config.toml
num_hidden_layers = 8
head_dim = 32
vocab_size = 8064
hidden_act = "geglu"
norm = "rmsnorm"
norm_place = "pre"
learning_rate = 0.0072
schedule = "wsd"
max_steps = 5984
dataset = "wikipedia_en"
Each number is 128 + 24 x the weight over its row's rms, rounded and kept within 0 to 255. Layers, rows and columns count from 0. Numbers have three digits each. The size before them is the row's rms in percent of the matrix's.

# layer 5 MLP down (transposed), 512x128, rms 0.0748, rows 388-424, columns 0-127
094:099117109130193134093123117155094142129146149099116125154126078103156099114133139129163130125127147122137166090137138105109103104134146134171160125073131113118107127165108143097128117102108117146160131150187112114147111117117143125166101122127150136078117129094147081099135149156121134144148116128104172118152105128141098126175120130141140109092086141134148143114149078138075123171142
108:120147133120143140141145143131107152152141119149109143123104149130146115156160103138152135098107084151160137134140147117113108111088108140095160104075143096120110122120168165151156130119093115137109123142126128155159107109130169138131133157137105159110166128146138089141113107145104133186111100137115174155104131111107195141104167134129139174110116107125127102149107144071178131143185
115:105185106096127164093105126089137136168068170151107117127099136136148109120130107151113097100117137138121125146137116145137108167117097143153142121111148126140111151137165154131081136143157088122091111133159120157113170145122124153132108108118148151119138078157109123132170159104151104130128177088154133101135115103161104107118137134112179107142096073158116126139139111119141149101095
103:165112143102146099131142213100130124111166108095151100099140160138138179120091126099110146109149139130139127083152078150129117119110088155138138154110153167111142087098129138111161171161170126164107126133081118110109117144137123109152126115144117104142131130125128140136074096119099139092142113149169113152141130148128093141137115133124116142108126137178109108126169124114160142103124
095:176130109129158140117096130105095138122167163178112119143127157128117134125165149141083132140116116148124167101112117152139111078156131182130138128093106150128118117142118171131125154150093187181128137094107143135122138138115152098115109126148148157167143089098123119149112140101117106136072107131096159127123144142191161097153129137171143137126123119140144094105124105117115105118163
093:118112104133135153114124133132128120125141107145103149153104126128111144148155118115110178071144117107144150118111125098094151131157098083100116125111107142114130146151120110149151111157127141108126197188087153157109148113141133114085132175193111140113149157130098138100123136125100096151129092115116147131123163104166155137172130097106111132106127114116091157173127139158099130175120
089:084158181177141160084123131129165108128114125117096100122133112129117136122113152096101151073120138154140129093148152122100110127160159135099120111044149147115124100122158147092097127110137160154125092127121132130117086146141147141123148098129119144099123110123115155161124165133146162146108144140121165128149102113130062118147085144122135136085109141138123126145155132143157171110134
108:130147112148128097099167133163124118137152122142178181133111143155117111137123095146102153108134092097177123108132120121104101136154101130108133106106141126133086120127142118087156131112132141155119163159161095117182145166098151133161115138065112157157124136138149129092120160120112099092156134141149146117084112150116172108155108133172163108082121105142107116152110129160123121147153
107:106126148112103152112083153141101124116123154138067115117195124158097124155083122109114046164097136121134178117149093155132120137111136142179103134141147106150167158098140120150132141148121162138115127128133086112124104120138123125051137126116093114145119106109153132135143128101144144139163125164112112117133138143125188133126155133131122121114104118128141133164167146148138143146137
097:098079100146125137116156154141129107157132116129139153141150111148118137113143114105142104157146086118102124159150141091113149129123089122107136142146087111121107091129111152114093109134092101141135144143100129171100180151150122146163088105170105147117100098117140129116110123172104147180148170141118104081161141158108152163154148109114117133132141107092164128124104111093160094102092
093:133118106136121148123080158138121144168131099113139124156121110149109136118161150138089107213111104150150100123099101109143134148133129082121135145111088136116154108117124114157105114156110125077136136105083140118098126125129116121149154137093159153125182136166125147122135163174126088160083139160132117166161122130171118144172120140126140119142101156121081146116098138086120129129131
097:112139112121151127113132133155124142132127124107091141141091108138147140096135132186152125108190110157150135131104165146127137136106131116140179110195096155117090101150150126124134144152129124150175128168135147160142103129142120135131107103118127130135175138135138125129163070107126066126150151077129139151166132120132163119130094105102163129129111134135130111175161112117094097098087
099:158097155111119128156157175129150150086138101130113140167148155133093125134155141136115122094101119146153087134134142129166097126108145147133124170126156127155121137134174142080108150116118119175099084122107139130124107119111160105088130141134154138162159126125164054099153117129173121103108086142118099132130109112113134118152114110120141153115133180182099113103169106104125137131119
104:094141137143116163119108171157121128144133121167093086101084111151123141089123124154112117131114140097146162167133153152111127100125139107158134132111122141096127064179104096142145137189145157119134136112115157104146105130129125135163136116105093123113169184089155099142162113129145141130115114141116140110103154101104161143127090120150155157089135128144126093158132142114127117130186
101:140105139178134162124123142122154104156180121129093124187094122090126159140142147127129112104141132131133159126138154110152103092151110146142134100128111136109102168109137129157131133134152113183103133146135177157189124092149135177145112130093148120104168099135144148149124125139103103131134125123118144139116089100098118120158156154184124066128127113134112116134099121104114165085117
092:144141114117134109138098119174117122166109147171176152158136178135084130108170133154079163115143136142090121130132118157129122139116120141116120130128107137114090144132125127135137096101171148122109183131152161110118161171069121129144125136145142123137100126185124118117141135173110135128154110152115093125139148118142121118117128124150126149120141057103085145161178133143123096085149
094:096128141157105151140127170142116130169163102137179145097136128130131124150123131110109132109105101119094150094128122147153124124127148120175120111107097116156139071180150102095134134123141090129154130118133162123148169108111090128146100148129143141132081165113120090103112122168175149157125153134130129164154127160103137134149136137162153144108148149121082127162073083105142122095104
102:140154112127130123082116107136103123138158168146138103128168116110148119131115107130138113143078124121121089113104074120136114160141146126135116109161198160146091113141125128100134127136092108097107131121170123126146136112139084104138146140121140132127148121130106129112093121113126129143082134175130132160159148128121071147162091126157121108083099135065160128125138118150155195150163
097:126141102138112134090088108134155111138147142160111164135121170121131096101152149153106117127120114106136110123101147148153143137110117149160134135099115155095099137144122080089186134134126113087097134149138127136125167162150123142140095187101121112135168122149118112099114125129118139156134160144150144189129139159114118131145167165136108118155125108160062151095174112112137136156175
102:093084182123136131154131154114141137139099109128084121163137156145134139163119134180155086082147156109170146156110098153110121162090095102149106158130138159187142130109163120137146138140120147125167100116136128127106160131129109122135162129113190105112130114161104097148147148123098147132174157133122105135141126112108151148101147087128141133092126133134152153163118110149128139159091
092:118133107139130171145131117151112148124144105138107170106139137093111137162111157100149107084142145098167124077133146189112115165141112145141090119105154119128104142085141091093145152090086149132115124112142110110139146115123107147146179126124140135131139161125104152124143134142087101139107115181130142075132163169132188096127105159119133136107142135109173131111100157123161145139120
099:106127160146149104143143134114121199200158173097123084116115155144126197167134131116135110117117101124114127128095152144089094088143109143164134145129152137084126133085138111158114130119161179102109107111147112104116113110117105119107114093104124140132131112119124139128149177107137113125138120111162126109115128121119143096126155105114128137093106126137136110131096112202118111132159
102:123112141171128106130166097126136136153145140131111141127120125103121132103117170091124062145161128140124104144191108110139124129151071105139134111100118150106113134077163148101109127091137143139107128149203103107125140107152106099106137139111142148129107140099090138152107107122118158115111133143133165099101124069151149114110119097106110157140100109148095110132105154138136091160163
098:091126129120092113138090111124148156136123111143164147146123173151092128115140135127136100114109102147081179124109127107123160116170110118093104161119130168118136118092134082138114129161102131117135110130139153137146120123108127141148119145160142149178164130090109154139137103092132122104123192149124091089094126100113133162121105142135137078096148098130124125154171088135090131155080
105:135141119130118157082107127124117131144162133101098181133156124107091108162129133141183100112117142159109107116143142117131094076130107149149097135162135122139118135147146150164151104162126132134092113134160166146157141116126112157106154094107136099095119097117098118180153100171124114170107148132096109146089095182172146097103107133121106154124141108157112136134156106128133152168130
094:125165162152123116109085190127104102111108150147127112149190130134133129113115135164110120143110144149089113136129112124166089117110125140201141109166138124131154111109130145162168171109159108125133118136098119088113108156137134156113134147111126102114116145124120157182136131126147119156125145108109137114161094153172105122101158140136134108113129154090173171106122113122079101157114
099:124123137125145128112160138115128177170154067163127116092140127172147123124173150133107140119107093127098089120097112112134178112126146121109129089128137157132150119104109125131104131146187159118141114074111134151072149116117141122100125124162088158138174154107137139104150171140135129121112154124168118132124132156171092152118118116121139145155144123163138180115149112114172150112113
113:108137104128131107098125118126121152132135138119136159107146163136160115099110136117156131146135079152085087104123115095142136121153115077140156126126120126162128129079161137155085129108123177102150127156121095157135186133118115143101119101126156098180082130163136109087105097132148069141145127123136147111119086116156177120133153097121104114094080148101107143130120132125095121132145
095:110080125166127118107102109105137080163094112096096104130129112119141140142122141095120118165140129143110145127104077142122094140148115180117114079169106122089169168113118130135151151133144113122114117134127096100098106108125151124123132115114121099120121113085115142159109177108138153136120125135112168134099148140126084117158148149103130103047128111125106127139117091150117139075094
092:134084090121107103107126161116135155115118119111117115080147126117118124102104130070163112140119115152120113114115153106148112137150126113145111104108130134085159134135128112137117119160165122114101171153168097128178141131095143134132086117169084186117141136144140106144077109097135109089097129091117125115074124103162104166123153140150119145097097141107143097082129126121133112164103
108:126132147146145129076098101148137148109120144167115097155145145155137164146137095102166088124130108112114132137153127157165099107132112176103133142101170084121107078090136100117140127137107111173126141119105102126127132118156157167097150134135090118123122120084135108183122131153128148132090125153137094150143127132123133112153160109093107132155134096146054125127137116108126178100110
099:113123139103146090116134168150142105140115128157144143162092158155151155143108173152109125142169142140139144094119111139116140111111112125121078127135119175116109125145131133135127125149118164132133106125111144095088118098107099156146122130095143118157127159154119109134157140106116119150112117081124169109119128129145081155140149109123184143155143157116156180123120160092068094080186
108:114128141127111173141091146091139118112154113116110132139156122135129149133147099058115097098131125163115138154084148152104123118150123057089099121110156111167181140097129104108148099080146112148135103134114152091120123128145093083092148163149126137145095131087165164148152122135147115116102103123113138155098118113118129109131123117132081152078161126133144144127098151126134137119134
098:159156143172131083118123131151088121098100138162088145133151118102110116112145133113152075097139128131160147066141164156114133155126113113160120150148134124119144121166147173141111161126102148143102129131140142129109120069116108168099176116118107127156132117133159137130116159171127080134123125139137136141157141137117149126081108088118118092108136123098138133102149136142066129148078
108:139128173146091126109147031147155117141145129134152134136112148110150102117126140116088138110140148150101089132135142096145119130118136134116144137136121134139162165156142154110115123094126089127117109124119126101124144115153124129098113112193139176139098095119101128139101143143116107142116141130161101119084080175154122084169137139179149113118137091143120143080137136102165131115156
105:130139072169159113174136136129111115106149094140126140152091125130128141132105113104107088100140154126162127070104110089104117134094121100103106162114116100108118109134112170076118153117115155109141154124120135121121108150134131131127076107145102113141147105133118164124163118098158131117088097104121126086117111114097138154073175093139092179116150142133110103119091108107104123125136
082:109120140118099107160153146112096119077152124087083138125176122194122155116117135154118132142131135152127131123150127086137178182126099111140132093167130072145123116153128135101135150088084144145149132130108101091135159123098131155100165144115165118119146122084124147152099130136122097110114161140159150123148103106117091113118128105137143139103138111122121146129108089189134137153147
# layer 5 MLP gate, 512x128, rms 0.0751, rows 389-424, columns 0-127
101:158164155147133111179143138131091163133153112119167146162112120129162097108145128138166132116169128130146072141138184095117150121151131157104154142093217137103091121094144130144114130153068139135126108106109160128109111099123145148110114130125118154102160101134133070139142110116104132155106144134140123154128124128105133114123170141151158132138086120119125100104100152124143153131126
105:148167121129093128109133110152136125144156135129113146193126105127145101146138112110117169141109163135093109164151153103133140145138132134110188088121136065118125136145147145163111099135126126081158116105128135133150120088093128099141149119087108134104093118134105111149128096093100120114159055124078126126128120101102149115135111168142174114169160138133097138125111100127122106118111
106:085108063126137149104143131105123135155080146132126145125127161123134142123170119185179158111140101129103161104141156110158118131144128107059152072137103124175126159111106127140120150124111140129164119099148160150165174114163150145157147089125126131114143150144153098160142095123150110151150097103112108134138129159125112139142106107113128115142171126119137143102123132157091124112106
091:165139149146108134121110159127106072124117128170172142112069082149179118082139119143119150114110145142103125175066125105133134082157135116109135125134090121142141143120150116195114091163094105162135118134140107112165172170119122157114111145153107131140133156173158145129110121138132124135155142146140136139155155122105135127091130123123105168155160139158120124124113117128126119162115
094:120113082094090104130079140136106132117141141134148113166133131131108101120105145108120142098134102109114088128097100122088136093143112115138089112102119149121153136157106110147095099147176092155162122077092163190131101141139120122116167146136188102081121131134089166161119132119162110111124157150140132109107154116109095117142146141172110106131124129164109117121109106105121094129130
090:115135120110115101124138132134151165135159129077048098150125192102143170138103139122150141106140077120117113117119154158142143116133153126119130157086115178152120117126108117121128164134121142118136144155129149121152151099108141172115138094132121124147099102138131095122112156178114131095124142131148141138130132091084097101095103114123104138116141086061098103153164139104130117096129
109:109144126139167151141135124180171107128123123167122151130118107132122108150128149098114174182134130081074138133136134135142139121121117177117146121174134102148130123113109145149106141116177110128154138154148127113150149119090139132167139116187096166082138108137117127165122102127155132177132116129110145149136125100111100067135136145159182141136139144094116119131088128106093101100138
095:155078121133174118165108116131170129070112120124110132125101133140131163101138102127176207133092136113087106099145139115117158115121102126139131157088140154128114135079140121085121115122122112118130079117140130120151123135123091142165119164126108145115130118143132109098145102143121127141139125118140176153108117106160152090126075101095141141123113121142161106098082129165132110095107
093:119100117075082113127108096122105120148105128124146128113105145111150121101123151089088131138133152126138168135157124127080155123097134128098119136084139135168147143190150146146153151132178111096135139118162127108123113127121174085125083110110131135127128120077160155108110117068134133127123103119142120143092119139114103066167085146115142150125089136113083114156154113122121122122134
088:125066112133140121121088138189122148134113140141151121090159128162143125078119138127170131166132090094139115085094115104143113128149061115180161137110118147111145147133128093111110163124118143089152109142103121093131124156143152115143113134116110142108146121116144107090093161094151106141108174122112118123139110119148125138153154133139122093079105153135107187158118111142125132127150
101:104127156131162107113133091186150179090133107127145117148150123128109095126139143125136143140106106123115108059116118147144134108121159153132117097139100163108114139105100098139113169137114175135130141135127148175093150126096134140099147134153076088143114166141123162127130153099163107142165129120194126157123149164137110109094133111165113128130114120126132117154078148138138109087151
105:091152125145121097103153124150134145165151103118160100106121148079097145113093157139150111152147123090112109137171141134121141132128080154133157123130147105158109136131122182091152143136141139150145169156110161137145109111092097122154119133115114122134094169158153108097104126111168088095116185119150168129137109154090120099148163144116113069118116109126145135078100135118140125118128
103:151115134129143136145132134127154132111143121124126145126115157164109083090112111184134162097107148114152175090150102124166089154177120152113201104155125101110115123149107140136108141160137128115130128092148178151120137139114110177156112130104080097127138135162107116116135123146132147146125103124111159114121074129113132100111125129118138119087155168074091101105132085132132121116149
099:113152136155144164105146145143131105170138134105161101121102102110126105154145121116157097137130160126105120108147119120130125157125132159146148138112128116130172156171146151103112154159106128098104105122145184141124125105149102119155170161148154140126158135144146119121129123138133146124148121198175165144161114120109136121159208129143128111102138139101069141159092119133081150105098
091:116135134130161147080159131121114158078110131107129108105133131108137150174091128124146109131100118189149111114171132127131104153152085141162112124118103148112163104108122123142060170120091099099132102099129121160122167140157116124096158149115098148142138154133094108119109133128148106161165145100113129149134149111112124095097169154086125094122093155136090132106105123158119119097111
099:134101140151170110163112150127079154149162138063130110114160168110145090078124120156172129159136147149156140145143153124139095100133174155120155146115133133103123109141147157129103152160157120077147134172158115040154127127114120123138129129123096138123126122164126089134094155122132142099128156155113111111115136131155144126139111139141126108159121130093101106116140149156138089128124
107:118119163130122135137125113132093153101079119120139127121144169153149119060099173152143183138131123153155105148156175113131092103119142122145116138119099138124108159106118135162104128135137142131155102117177148110128078138108150130147160130148083129091137154169118169134121119156108133120155138143146124113080102132144149133053160105135092117132122115116095112152139077139126142124101
099:121136128142113189161131140131112138114142138127163148137121118127126136084121108128140146144168138129119133157137167169106132150150147110082163111167108107125166154164101134158105148137110137107137130149096135132133125140087137128191093160101128117099112106155126128130158150116117137097121140133129099161089064132086131143105101132109186150143137103103099111159073125124141166100162
100:098110127127109143118132137068137092136148162136137147166197121136091136128118111136151104122127102136179117079168102125130134134137143138117117109147135099149107156135103142134094138100113125133173134094144169142169118095091123121099147057112101112116097083128134127134130130175108141109073109121152121124160147105155162125132131173134139152107131119128138116138121108180138157134157
092:148165093137118109118106125085159148150158130152115137096081167157129131087141138095116157145132105134124100134164121156119146152131117079075137148147112161140146133128081125113157102089162152151133173146116102125138146122113122122143115118135116109150147069162111161128111151139144151126168113128112157101134109120069097095097147125158158153105148123128172148130096142111106149114157
103:111167085124122144119093146123117124177094152133110125141136097119127138085091111165099174156095100165121151129108132177083122153129120127142097137136160103112131132113132138128113136138146132181137127139148133111154102144129094147118152137104115093134141143152103154175075111146147143098123117157142145120109152142093111115138107175175116103107106115180147135148123108133176171092140
104:127150162125156121145135116121113125153138096142151104114090138188158107126145135088110182122146111156168080169112117117120144136093163083108150127111141158157142140097169105130085130125137163131174106128116122161156169128125160102134098129131141100177124134175132150156120118141152130120117113120161140135121111124099130128128105082156088125101090126145147104162102146125130179110127
100:124154104137147143112169172132134137108192127149109134157149106146131155144167105120118174167156122137160142110114113127108126149137164145127138081145098127130093129114100146100165123093129121127126120103145144151166178121105132116145105096128140123149098125105135107110103129176126108106171120129085143147153090131090151093119131127149057139120075118162119118122120093101129165143107
105:127144090106125106141105166146116146103152130169147146125098162188104121120110124122108171087132129118123090131151044127123093125108145150125107089133148110128111139134111134137127148147072128114169121141109088105151136131116144117154110107108118166131130073120110112158089124130105155160118101165102156130145103103102123132138086106131113136110115148101120131092144170166090143116118
100:164157131137147130138136100147093136128136142128109117134159120152137105109143120145072136189135136150156094116153082128111137138104090090115107162133107164132139098110143099143126120117167138122082111152078126124098079103120112169130144125093158131133142143113067145154101137117123126117130123100161067155152116130137107096101129135134124103105163109116169157138115103081132170124144
103:159145116148115157129078112132113114125115091095151131142167100093119084133131141149128116097112132126123098113174133123135165095134132121137167083117134078122127135159108112126138109109109076150113128136131142167181111118158083107104103161156153107141170148151125123144115095156142138133116138138154131128140136102141103166100097154122128075067116103122125133188129085151147120138136
114:177101146134130161145125177131121087097126165130130114112142107113085126145143084163120121126147153106149108146140108152124123130096110146117102120126153124081136126156110142136183120184128134122107134091141168121083073142110128138138101157098115143087171118130136144151136144105075140148130103119134121133128165143107084075161126152146130139141170116160126087107126127124168106131110
098:083098137138160119113124123099124149149114139102154137166178108117141104137123118090119151149117123124140117141141106116126106171131142213127152103172128125096167152127130155131126165122113082127113152108093102140139097132124135080126139150143115112146132150156106138124128168144106132110177146140132109095131127150137084156198116142102116159127113148131104122152105120142155177082105
098:126152133108124131167112094143139117117143156137140094162101130123145187134148100164127177126104142097149131101130142109171167112146110144105115183122140100153123119156122131134117136148116124126144105085082136116107128124093140107137122159107148091113141101141111070128168127152118111144149122173110104145155135157138110101159163130112135145097150135096107131190134124128100164159188
098:101181129124116145102136132170123117166116135147131128104094130130060112132122116115104165146115133091136140114131132126145129107149154140140122092178117161100133133141130148109114123100113116112154128115103102174179149094165137144142115144157065140104146130150151119122085132141139128136140099168085114107104071105143151060133154113113103123150133149148099150132146162114107132131085
098:126152096175149121085147149127168142153135164120132133147103133143118088114130126113123105141098106178144104130159107155176132120128147153148104125130149165124107126120167133131141132107157142126128100122128134156115135107169084140163124110063129128170134107147146115134116157103064145129146109126099095145136170146120115134122111114151107124130084113113130118114068132201108100140160
106:130120165113149142125131176114141145138114124128110133100133154118164137172121143099100141195114126130145162110189147154135141126107170094127107113120158079135135132141123114141122118164134101103139144114133165145131119111118129141146073140112122197133119091132139100122135141131137104141134111107151125137127140108128173143161108122100109156094155081081106105195088122142162101139114
094:128147140131108148118083096095122148127092122126127132187114142119146102170112147098162188127089136127150113141136157121096089120127130104080105140123099102129126127091129151150135159114128147133174136120084131139142146136141170078126125147182141143105134146139086143121146140142098099104111150131134113145104146162134109122161125147138114167153065105162126191101113136149136123108140
099:151118140113121112112174139115140140130093093149120108140124109154072182124149101162140147123105108121124098128119088122138156107113125185118098149125129107161102114125118122126108186165120127075171127120152133133179160122068117158159169138134116156109144129115157100124081135129142126109108148087109140118144136117136173115097136123094125127101126135122168143165117101176112125133109
106:118084124127130128154117135187110098152081114116114105112132102139151170083099128140134168106121091060045144153122132097170128149131135086099082116101136103167106119091139145108106143149136093087115119117118114156138156112147134168138112159138132095101124128123148139116103103139107125118118120143136167144101111153149140125167149152124149149139146131115118120121133132160137115115166
080:087131133143115153138120144145104108084135093085127150110130140173099177113183152130100098079144120155164137098139109124131146136147103154118145104159160117118128152149128118098106118131127140115136137139136101127131184144087169145140150153112147119156135139130163132100117120107096085097122150120139119134188104139100118106114075133135127115136137145166128163073102082161126112134154
# layer 5 MLP up, 512x128, rms 0.0746, rows 389-424, columns 0-127
116:124126102089109107118134097115178089138143155127112094117104142151070128192156109136132131146113125105128175093090143114137110138105105169143110080138087141126118137142163139103120076110107171153108132115145124139148154124138125118131170176139136139123117123143115153138103137092141138132181112133112129092107148104171158139130096139131115131118169090149126151153145097129126085164143
113:132131118153164133094123140124125161123087159138169124091085136121135137077125137163135107163104115186115123129151136138122071110154105116158157145146136155130118141118140137117104157098157104135137137115123113186097113124133143155102086106153166138174112121107129127107140130110164111117114177100170158128149116134173097105131107134108145148080101088124098102132090133128155097125140
104:093084104129135143122129135094121126090103144117134181131105140164143158151130129131098128133136127100128166113156110126119121101104116106105103171150117154141131205129147087137111140088114186159108148135103118121094142159172134101132132095114158083106168137101186176136077085155123131135137147120139127120132120124142126118115163112108123156118119131142111120118114148135115150074136
092:116126088114123119093169153105124148134119148083143142125156136097109119148102124104188142125118127144138141138155160065109138189128085110161098149121149127127147084095165118116179113120163105112143147118123142121118122123133092094126174102119135121157114146145133128101137115138079102098174172077111120112159153119102111141152107105111107106123136146129143157109125157143152144149101
093:139079125083152163107121098157173144146120142134135131161149141116122155048114157096155120159148147145123158144172137135143113118116128149176124138154135153131143138119154128126135099083122103139124141133113131094076134123144140153152101126111107102082109114082098129095099135122162177135124131138071096114122095152136128111138127116165150140101124129102113138177107096114141155111133
088:133125087122119093181123124159107159120189122154151140139108138121181134117153118155118126096165095153117172113107127144150114127119130121161151140107160148163184103139117093126105114105138113122124186148119155155091104145134117117106103154116157171145123138119147156113145083152101114128141096123126117104135150125092152132129111155100120161156079119087122084110083140118119127130107
106:112118128115121156153111163105161139105112073160126141159112138162154114142114151126113158088109128130098065090106078109084121127179142153093142143145107129142113090150141138131147105156100118138156125132173096150119124135122152176153159141155122110139105109097144092142150095126111129152139137140080126128116157111139112117081121118175163165126140119162089118119160113143131145110115
102:111125127123152105106139094118147122119115163120147118132080104078123139121157151135096197141111120092089095141135158117135112144161125130128148130102115112141123156121114122117112124073169138118128115132120142143137144108149085172182121161150168162135119144138114118142132143102120129170098091124122152161126128122140077072117103088116162109112082104135152169128091110165139121106139
093:106185138122119096131080133143138125130144150125114133142161101120139112169113193098121146128101134116103157117114134133131126115086085154110140118109086095138131141118146140153165155169113113121143115140125125111124113157102100114165077151135118128120099106131086097149115128133125126106204141137193166088100102147100134114147161161106103101128130103127133138094148158143146142156125
083:096187114078140094139167173100136137121121157170117115133114087125150079112132148152124134091145177130103150152140140142128155135130106150129145111103178114108126140159155130072138142140133158173149168141139173117117094134119110139122118101144082137139125081116145124109125129182126181120116088136114124120135129144131130120075111127166117147113109126136152119166146109106102128127115
098:140182142122112100108147118108167113127104088142132108141163143106081141129114120162077108167117129122110096126152159090165111142131108144116126139112108121133125126081086150146143134121130100115145115111094150148142085143143095103109157135179152118144150162133102161139127070154126115149139182164128150149120129107106132105125115150114091102090147116127113083162105120176117116133159
104:135130146111133095146088114098107096097136155138127104164125120123170138138103145171108140123095137129146128117126112134105165123135106116115128121134133159132138125148164156107128136132100122080109101115155152141161126126101121178151112093123162120083151154167132098109088130166171087162093103105177128108131140143152103090097187144144139171082160144137125138086108097129123121122108
107:123148152126116157162113097113112101177132141115139130131131103114151120155122132150112145110152106118117113150158131177087165115136125115113080123151130095139110145115137153164090153128126110102167151100147121109149147175108174118115164149110137167080131147098147140141165100150128122131151132137156096152068126133117187099126164127120101117174105130139161166140159100111140084121129
099:144117121104143136157132141120141125134097171150115106133117123123173086175115098137107144122150072129088112119116097112138178136081126126131104120154123157141155129142113119107104121148121114097113141188101128090164141129177155143162089132144091129153094112106145139146106112078166112121123117096105102136160097157132122162128102113111125139090128135092186122122130091131120147115168
093:127080111119121154124132071132105118165127101100171126098062128120138103151138108124139149136143112154108155136087165118126115149112170139127177148153112100133084169101120153124141101120121126159155118126121104122096120117108167122144117110128118082129101115109173137113166141119135100147095130137139143121125072144169180118112102152164171130167143152154101146134113098108130112121115
093:146123105122111175174174116103141183150142127107138131131147129147135118141126076154187135129135142153131167133130093164093093148133167128097200117134164125122124083127108129137124152178146128113108114146149127133125139097149133135166119157129136162104115127146173108113096177149107098080152148073148115131120111114143133137140118157115126165143122139133108136134153143115134105147159
109:109146141084167133183158137145119149165101102113104103124138095121198113117085169135143129138127101146147114130117142104149138164159176127118112168123117146129127129111119123152113145130146099103128116128131161151161116144125143130128156111137156116086127157128119138101110078160122187118117130149144189142104120153116141145114154138140111089160127128126141082143101155105095142157075
100:108140092147128108110161142106140137103173146114132130111148129084162107162124132186144138141167110125183088103167125163116134102136171110141116106089135114152154128126161132143117159094139133164118112113113136102100109133126151100103135107145136130107118140095135129136141126103190178108142141146136094121158138122113141073113087095088132069103150102161135155137097137124131112126114
101:084089125103083108059118148124183172135125116097132115121135137109180174141147114134161110155107126085130106120132085125130112172148093141144140167126116118147118090138139116144145101127125127109135118085147157144109116083139141116145141104117089118160093117091144119101109187100136159140105126108140111093147158109149116141140126129125125151116130119124115111140128173166099163125104
095:151128124129182111107109130102100128093091125118148155110071117144123171118094118099112124162134128126130139135115085092154094104095114120140142134108111135140154104157135122146140124131180142135111137125100116154110114116161164062118102159151108152115148131099140148092139134140130170114140138077108142142114096093089081114133128117197167090115126156132094117113116114127149132117094
099:113095140162162114145147150143132109103147099136103179174110125111129104138173129092138135104108150117114116112136133091167149127124127167095148116127090134162109142128153129123165172140143160117112122162139143138098104107140145138080166134152098142117115150111153129168150139176174119152097117134105127126154176079157125122142118159112168106174127109117136144076124157148138103118102
102:123114146111113168117142152087124107121122134158127129111109129097140121112108101135143170123119145108101139103115147087188128132160104156130123145137118133128094157153078130140130099123146124162150168149156163143098065158126105168136125126110089157139143107131087157128147132170118110092108145101121049123129132129117105122170136131102186109144155119109132133107121128126127087175125
101:139144196157092107086106189129136139144144125138140126108134139145098124081121143165162159098112164130128148130124111112138134124163157156146103130161094134132112109169088144112076143135110114106118155136152126125174139122114143152138126167133119150111131173128151135143146103111117210123152081128108123138124118140118099156117109098123161141146137152112096096116151109152125170140147
111:105096148142071151141112095104145140186124079119088120164148138106095124138101162101092125094131103115128140142136176097145149132102162081097122141149131160159149124146146100107132107146155120121161121125151143178085166134117106145125149110165119158139110121129121142093154087122079139128119148156119118101110123131170103127141153123157100112132113170133166109108131108103113141122114
095:116113115138171145147149092118166152116184116117117082148123124090161125145126134111116120167129138099147120120103103141104131079117151128091096145118164154114142141123137124098152079129114146106139150159166133134120143089127135115128102164115110120123108138115124086114168120114130142115149133150109149129065079111115140113109084124154133199132150121150072104113162152108125114108164
098:148121102126149132098090122130126152120144126103162144137098153116158154137145097073091150097182121144100124078108131104115122142095108097123141108161137107097121123107135134100161117118101166115103083128107147100130107130150146103140105128115134149141148092132138124109136101159113156149105099123149143097113098133139155110090152159111101092145159144139183142122142165078129058119140
105:163156117167123130176106146147143131130125165144136065131156091135119158126142106143144109181149153127166165094112114140109095123133087139127114123124167127116162150163148128129141154135127118119120164136133107110076111146141133176118109116150141167143124110116101124167107135075128177139144147114113121150135139167148167141078126124113150134162122113179172130113093113146159131096125
094:133122124113110112106131113164170163168116136078160147127168140122115163134141091162110166116114155156096111110132153134140173118127103158145101118071167115159137102136078135146144120092137166104145091099139125136141150086149118117132113164101105117162153144167168103094143135118100128130117135107133086126114090081140162142098144130126147139111140151135113138125147118142152140119183
090:115120106144124129192167108126138131149103135122119117104145143135138118150116134113079147143149179121152165154095130124106105123154114132125112124123142132109145126147156118156127128100099089136159079111138129147112164097145104152134138164139107121127099117120130067145164123134100129094130127127127160134114131164137104181107137138134097179140115145195141182198108111108112149110158
111:110147145152174128138095120143120178107129110116160121153105134153148140149139080120102119114168106143123117119140139147098124176132103166107132175098122093126129131117121134106146086131131142147087196110144113108143123115107130101092133112113192128125115144099091125150119128104103147135120155094151133131139173135142107118133077157143147176114129091096149096143148141165169155125159
098:161126103147121142140117115093124113119148129166176119091115132147135168130146105094170136163138119088125093190075113133096111138107158132173166113123107117126143143115187079102149142129104139118132111136167120108130138137139126108151130112136155128108103117124131166170108136175150163137145114129132167154142144178130116149188138134110139154085112116152138108132103117134127109083132
119:109163142110160140138085145084110120153133142088120113079089149136094118148115118140107150124135159093163123106141118127102142152114143112109103085142139124143200161093144121127134092130122108121131136129119147136106109136133105090172130144153128188129085123115152147087115135135138137132100113054118102125084104089131123090145118126140131121117127151150123123137084164148144076125147
090:122113132146114165137101135094122093131120152144128121124144143127143118141143171146127134143130101119115125195152091104146145088126144109124143120082068086102176171124129116120124129147174083114171130143097175118130129157132115103124061148147139121129146097146103147120162070119121159097120143146122144105091134099094119118146135156132160152169131147167108148120124140102143135145135
103:113128124125153159100098130105153114101128107141157140118177098084168136124137159175095136101170163141130135140129134070146109111131177101159114112171113101141123107127100138120142126103131137101124167103130122158164119132141110111145122144139177130148101113084130181162121128141118124158113152118095132124117110173103107145160129159120109138156117098154098183101127137101149100086122
098:140086145102133166129122159159113122111138120141129128118122125134160160125127112161142179123122112125116151143098118115125157108096122089085107123124140118156110111127135116143153122123122116095097082192143097091173153135097141164143111136133108088080093155181122082167141144151132141114163173114143180155131110155137151133139083165097149114117135125119130116091146160109137144119107
085:129115104131133084123095113120140091111148109143130171129068145090134133119128180133122160152178113134135154157090116145124136124104131151060098083090126153130129149131111115140110134180120118128129132136133140148102112141122142096130130138157093110142106168158142132139133131106150173118125070113136119115113130112101136109122113136137156114160103094123104125107110130072116149208106